python train.py --vocab_size=1877 --hidden_act="swiglu" --norm_place="pre" --qk_norm=false --bias="qkv" --tie_word_embeddings=true --init="normal" --weight_decay=0.0
Each number is 128 + 24 x the weight over its row's rms, rounded and kept within 0 to 255. Layers, rows and columns count from 0. Numbers have three digits each. The size before them is the row's rms in percent of the matrix's.

# up: layer 8 MLP up, 320x128, rms 0.0848, rows 192-208, columns 0-127
# down: layer 8 MLP down (transposed), 320x128, rms 0.0857, rows 192-207, columns 0-127
# gate: layer 8 MLP gate, 320x128, rms 0.0872, rows 193-208, columns 0-127
up192 097:151142111164167181096117080169137122125121120150106145131132112141110153159172109173109131129122086133118109103158127118134172150163138145140147139119146152096129083140132116139131098150136136107133148124126143113162181134180116117144108134074136117123140113122159128134094154141103111131144122104094141133100167136113109138121096121160089161113131158185188114125131128130149150170170
down192 100:134105157078182088173124131138116078162098139094152152137117146131155123120136112097143161160132115154165119143125120158115192134106114130083142102158100120103150137103149102119127125143138093119157092125127114101149123107179167155179143105183117156140120145129144105160097112143155118123122151135162124108158151134115138089120105144096123161117137116127136128133154095097104109117122
gate193 101:131141101113166145153152130141122112123180126110097130141099131119148109127118129131136101126143089194181138153148131109151098125133099105163177139144123164156114152128175115182126169092125118138157105174088111138118119145108117130131141161114081129172109115092136096166137166131155170110102130135095141104138122132172131102137152147106113136162135124098137091117152126128135162113137
up193 099:138077142141078135165086166086121146147133159147139093147122144156123116104145110150119132167101154095086156139137105143113101108098131154148104142128144133121110143124165110148133123136133157155125136152136117091120138131113134089139136171161076115124158132176145148120114114121104149151111113138181149170106150147097125114091152103097171112105138096111112129146146091137098104179120
down193 095:093150120142134040109150100136106141139118132140130072122143127118102143135107139164107110117163131111171107120121134132148117146136180153135123145124123154119098128085098113133123101135142115127086145134194092108136127133171122174190101122130142135116095104097129137160134123119144169123126147116106141140120145093123140166133145125136190147109108162142153110165165138118103110110145
gate194 097:118117111089114144115135083074108155123136108104131141170109156136159083118115088172155128083133137118117130146114135138165124158088132117126115143143151172132150099110069124161140163095138133118149153142082141136112106151139124139135162138142147124113116129094154113132088144084118098130147143065152136106124123105110169143118153109140143146160120152166162163106135126157179124129129
up194 097:166142096155084137176105122111087107119162131156160117122107135153139127137120113163158129139122129160161150064160140123148127089112127120115168188154149114110138106110111144114140108152098128121115143153123117156125110107123160137071124118113156100124126112101093150174149089104120149120148169116152133163172119103154140081134161120148153136087121153120108144135133118117102139084133
down194 096:127124191097106191104154143144149145164115121154136110123160138096093140114110131110119120143130123143149171131113131119091124163145159137128129128136143151108156122114155109146109166099131123122128086161130116119131127087107177095191108128156113166136132119118143114119134117152113140160112131148133104151101117133093116157085102088130158134148137106156120114168089147136054137171123
gate195 100:133167170130117153159103157150159126156163087163153173136140138114074092147116127140094157111120133139138140099148096102110098095136151095141120193088129097135115119115119092137095106151122116159158121155119112105108160125130132142136141128128140128101124128101159151147114146122099161127147119130080146153135123133168078133083115068136147127091114111111116158114104140133105167140122
up195 096:151119159102143155146138172136140154133141133113154101098136139099129093119092131106144106104149152157130140103120101086121152151166166178149111174123107095190090132081164096155151113166128141133166126152138126117152074140077163141138144131105154139160123131139141137165116124149115165101128155112135158155136114125164132119131126149109127122128092119154166089111094103132135132155115
down195 094:143147098111133089127155123183159086117109158094117170105105157085157101148156151099132117099119120115108144140114106127174086131083077142113163133174122126138128130164142141110119115140145129105110176114121150148109132145150120113127147108138128135130109158145113105166158134133151134133086108149171100117111150158080171123092157103127108139113149120123115160141156132099099129107084
gate196 087:110139123151124128137185102156122121100097178125136132129107141117148105116073163102123134124091125171149146141063147134121150137106132094153166118105129114131124119045150137149108140149092091130167116148133094083153142165129125115110092128112132129105107123133090119134134110129122123128099131091163133136124121140144093102128127106138102147186083119153113100156149139101099138098122
up196 093:112140140147141095131114111180147137149123113113147119141156168105131091155132154137111123117150115087105123148132137115117163104117091114115138178110113091139105099110122109115064109117100138172130122092102172124100103137105144105096094147141155140140109087135157112093136113120116118116117101147095157188150086116115124112132120095123142134171134136185157084131151104133100097124098
down196 096:152160161135155134126152122094131118111170171159150130168098121141127087105165133116143167137155104086055105104129110158177098133101126091164094120103139156142115118134108119078125161182111124108177114124110127149156128110128100123152126125146124130147143148134132111156133136132135117162132126137124099068106112110100111142115104146123157131168152146153124123143121112096115133089094
gate197 101:134160150149112143140176115163114071103121116143140111108110178106141108120117141152131113107134096118154119127150128095078118165118114139079147079095105147111128140095124129161138126142122122159150088100153136127127095134123174100089096119151099095108133120103134151173132101183133126126144168082157132157132160107131126104160099170082126135148126131097150138122106132119109135152122
up197 104:148143176097127144153142116161159103126167123145115134106111130129121124147117150157089105164155116147124109151121147123105133093142142084094147120086135159139126153118175124127118144139133124175116164153129132080142147161100125092190119096130138102107134131101143112131173169121096124104162084151126186125106145118130115113125105133093132136121133177123141113144179160168099130155118
down197 103:096162123153122129139113167114160132125119130118100104188079121118142134127165096147120151090126155138106126138128115086130112183124066147113077116123092123125129180128123157145129116129136128144123126078101148120152133122125123101126140131087135160114117172095143116134107162145147123147164148104139141114097143132123146123143118101081134112132113093093096114138100177102102140145062
gate198 102:159159138125152095148125120119139129125104098112123145142120140098112127151151160135124140117154143110117139118121138083112081156094138097139121136154124145167159109111131078134106162188129066175142132152099181174132150108148154113150126153167137137089145117146107125112138124116120090122116177078087114130158122126107093113185114137122124171118114165136154111125134149104112145126112
up198 096:134124125129129121120158154123164131113099116155137149152116171106126147111158141132134100081152156126093118107153145137113137115134134077146121119114099117113094130120104134145125120135108154204145140125171141158160083109193123084107156136141138160170106111109114146138123190163132142130115137120123114102070119135115130118156163113133140174145139126121166114138134155114110079156087
down198 090:121111113110117100136138093122123102147135132115117104119147159169156142129116137085142089101086146108167154096150132132136143108092097137174127133110098134099113174151120090158128124146126149111163105069131128144138120088085127150112157145087149092121115137154163156169132157132107172125121112141149157139129101129138140127175195130112113147105116102110111135162118120126178109119161
gate199 105:099108097104186141071094084120121142118134097144069145105120113140122150072158127147110130090124139125135118131107112126152080117111143127114140103138159113138145121155122135098089116116123127126117124134160102135121087124043118139127156160136123133143115101137128146083109104110112128115131171130152138113103121094091097109144147113116119141147123105141128093136153094123167196140132
up199 105:103138151133097128085157178128111122156115128140145120110152133126124111143114107108150099162119104100157093154138142078101148166125095124079129144105173159149119124119147162097150111125089143147102086120089132140144111099134115159094155173100136107106139114130159112136119105113110126104073132130118119103165155179179147146139128161127118115142130119175089110151101125146141156132103
down199 106:130129094150107166137107095140196101104156125104098167115105118172147139110153186138145186142129171109119123117130125124156114134114133145132145125084112115141167137130123109148163124125145166115110120121116147136115139138130110153088121147101162136106145113102081105131127137137145142129141116149126146108140142080120162096063131118113100088155147148110144171153099160111154180141130
gate200 100:212138130139144122152103134158119120103160129133148140119143100115112118120142134131097128122142152140176091121096140135104105165140106124107085135103115065120125141173150126150126134162112136114147082119096134133084120169132139190102135110121135119166123139103133134149148093132146155124139132149095175117114121134100109147145109135103145165087112127143179120101140149131083124077121
up200 093:119082131135115134152117142135141130140120108148144148107114120102067136099112097129141175151112115138162109138122137118105165176153157170146110117141144094117156140123122114140150162102122102075104181134127117150114171105095164178141175139087143092100148127114119150136099149126121180111170085113127108110171114123149154111142125142116142111109162119088133140147147162146122121103136
down200 098:107123141119128161121133132122158087104142134117119150088163107132128136141125135149155133135145147131162128083129160146119174163138110139125105116111158098143168154145152148117120113145142155107145121111123137169109123144148128134091149148165150143150121151104136094127056160121112110179075098142137130079143078074114151136170174133148149088129166122099116125138103085127148148131121
gate201 100:109138074122107132093136127146150121124103124112116128125092119135124095108104110120094062120128173089127125104092161084129100120079116099167117115119145126095147134149158153142114127101160116168141155114105119149085137129158155133139125122124120115145168154137192150140095120111142131134116090159068160153132158116142146133151123083097124143124093111146107139116116123149099141098092
up201 106:118149101132104168103132154093148185130110133126145127097120140107086112132130109103081117151095124107114151143126154144103084117082113121139110098154141132169170163123156125127096108132145144146124098113156090112118127125148127122124152166158144141124167157105117150079136090107100125114107154110166156164132109118174147147140093127185136154128143134124105145145170134162174158135134
down201 105:109108151088106142153129092142182126105139126136129154129162131136109133091113135122118118089108152102125162126121149146099143149119136112161134092131156125117087115155118124109133152119147139140104098177141148134112128097136101079207127167108135139130113145131153109140161118084099114161065141164112170118110127144142109131104150138129144090118094152146089118097133099078159141146144
gate202 093:120125168142098117147110119120102164152072169096182150087132137136113131113144122142165117116123114126100130128126116136133176123113112130139149142145173105129120148128108187175090123110160172127088111114123083143159131106107079105150116118149124151105126162117093136110160104127081104132123137147123131164164153126142147154176121156120120103124142095141150151151131094102156162122102
up202 091:139100151099115152110147107092108132165072116141152117114141106121124151123132130156103120116137157135125163139082071149138185111112138133148102141162133099159092159093097114123153142137142125144172108131132134089138138138123139121154142126141078146132108147104144129136113131100123139098143086109104071100084158150110123135166155150084131115093143109164136116174101118111145145092158
down202 094:141131130138129108155096180123149125127132142151139071153114132094154102114146152162136124107157116162113102124124139115173111099153097146148097118113136126139153163111106227163143129168122135125156148133113103082119175113146108160131126118101131147148128178160108107175074136124141120108175124134123135121146153147143130135136154144119114109119115119158134146114131120149173142165138
gate203 091:158122149101085128132135077114115121096140101150142093125103128100117147144083103146119136121132069120133121126147155152127161147057125056127140124100087119120107141117142119135091126110081130108082108121136115140106146148144113095131152121109119088177107112114131120141136113135106156089117152109110145121126137146144150070112142134145125128149169155127092164130080168105141142135125
up203 094:104125157124138128122157152159153133106113125171088138063181125082117115135107063145156127181113090099128185137112099102110138129138163070148152133151108141130125137113130121097144135134112150155121094119151128105120127132102078139149143155126098131086128133176145115105112113141130139158146148119153131111132133075152124098163122127112156172103129148123119129112113132113102117099117
down203 099:153119101137108114154169114106097138146191169145152116123111182163092153118146114139121117125114112112125133133180085128106151140122160119137119135132108097129167105160130146148118132102106149133107184153085115135169092098148083148138133110105153139153101136116107110104146112156096104077094184165107120103120156127155152126148152152124120155120119126118141125147122150092153113136142
gate204 092:118131106127162125152114156178124133053095133116120181129114134110142107098119166179145105097102131127118125116145146121170110124106116098121149155113129126130105088151096141147121124146100110077116124089123112075124151122104127123114143127099166157147134131143080132113140132103126085140080156146107100144123141103112107145097111150177125114146126089142122115153130132179169163134145
up204 090:134105157127131110137134101145120178106141106146144093138132084141157139153117097123104121136104100133147121125121111103111167102133091150137124139156076091089109128162102127109135169101122136115152089141089169089151108144113111143129118124082113147127102086121113122155108157107145130130160160131111137141137104076152160130198119086145160144085130105135143159113136090136122153094107
down204 100:169106115116146153155117136132109131114129167066099162138095118125121136107140147188121171165156083150143159115150098133117104142130119138108090101138157122142128121147081122115098126126121106142080149109108170136127142107162095139102090091099187130123126147155126098111142122102132119159105150117085104142118174143101136147111133131137123132101148108142153095154099110161146153133163
gate205 096:125099152146142075078104111088102123132116121147109129159147124112110110147086112132126109093140080164146107148122141133123090106136114111170137125126154119105137126154133121114091150118147157093129150135148120155075162150139147106095120161132092124123173118144173146094111204099138106088119144146145126132142143091118140146161139140117117131169098125155155148125123137100169099159142
up205 118:149096151144116122104106114147114127135094172118129096088133152169087124114081131151104173088094180107071104156130140130143133136096133106147104093136145129104090123108119077119146111140117094173093109117137113161163123140127144117138120122132141154099140109133142143111140143127118115114135143154130145086078165137171137107152152163127121109133120117130112138125111153062108101144170
down205 114:148140149102121092114131114164132063120103184133131167131181133129125107117134111095102133131115113126107169140128135148063107097111115104159120085139148128118114132170127130133099121072123135117122096124125117152132171112197126114157132141172134118124164094110106118144155140104131101131106110139138149145167140117140161109115078148147131138112139135168099093135109138099149122172116
gate206 095:116123166148115133140141123154138138124189137121126130149119130135084126099129119118114171091151105154130134158094155130124128106118089146153101147109095148089122129161152147084160158104110142119075050143125133105108127161129093146145145153138088168138102102119096125103161116146132210114126119142153162106115165127128131136105081141128139122102144118149123142140136165114148137145118
up206 095:128132105108105123132137128121150161078118110068119071164118140146116149120139122127089124113129083131114166135114166148116102126115084109111085089145122147175150122113122112129114132107147106159101161144140120162149147117099102116099138126102100133125127131126076134157134166144106157136135166090153105131111162135128138117184169165122113103124135134125093095103164124103169081143139
down206 097:140080088196145114137124166120126099120124134127145130108142124144135078119074116145198139128151134123136112119108144154133151139122125135128126136102180155136107126078113092114120130137171115125139118091138173132123104126121121129168160131106125100056134091144100168140101094116145124114165121146142149100115095124108127134086155135079099120115135126142143133099170140117127113097133
gate207 103:128148165081124121151125137125084127122129156165127133147109117137113168133154143125114117153151101125119114184138087131089129163142113157132101107117145112100159112138088106100163105100090113083094133185145108130126170125128112128149165144174142106112139150137179154148130125104144156127153097156079141136097118154133146121153131091152161121125101174115087144124170133131128154146134
up207 101:140140115101134107124150095134174141120156097137124102113159135135129118136145109089128147146146104103123104127111192152107164105151151101153079168118105136105124135134162131118158147148111098137114093140137107156119099145133138110090089117104162129138140172130112139158111137048149147125119111127141102164114120116118157133076057124108140080123121145145136140082093143121135112121143
down207 106:110124142133096121107129137107095095146115126126128152133160146127131130116133089105146114125134144151160107162177138134134104086141155142134124139144121148101084097108149124164109095088136132191132128125128152135164136095123106129153140077147086153071077149128095094073110160085149108134110124129115109111149147059137118121132156129116118123108171117095121101139172123142142118107119
gate208 108:112138114135144113106133134122146119124148118145126105122114125092105127106103130141143131141166063139134129122107075131124070125100144182070170114179146104098099135149095135105122107105144190121137165121122111133179101104170120109098144134145112099152134158152155159103128150148104143127130118116159142124150123102121161140135128067146143132137131100132095109129110147126116187117102
up208 101:137134087114094109141119094119125139152121084131096139119099107141117136138110120128104117083120115130155138115143121149113109105123090089144125152133157148108105147142094073110084118144168129118101123100143093170148155120104150078121130104138133130103159127154114122157153121085151126122133169130077108174116165099140097162172135118086124120097180126163155178124110122147145121131107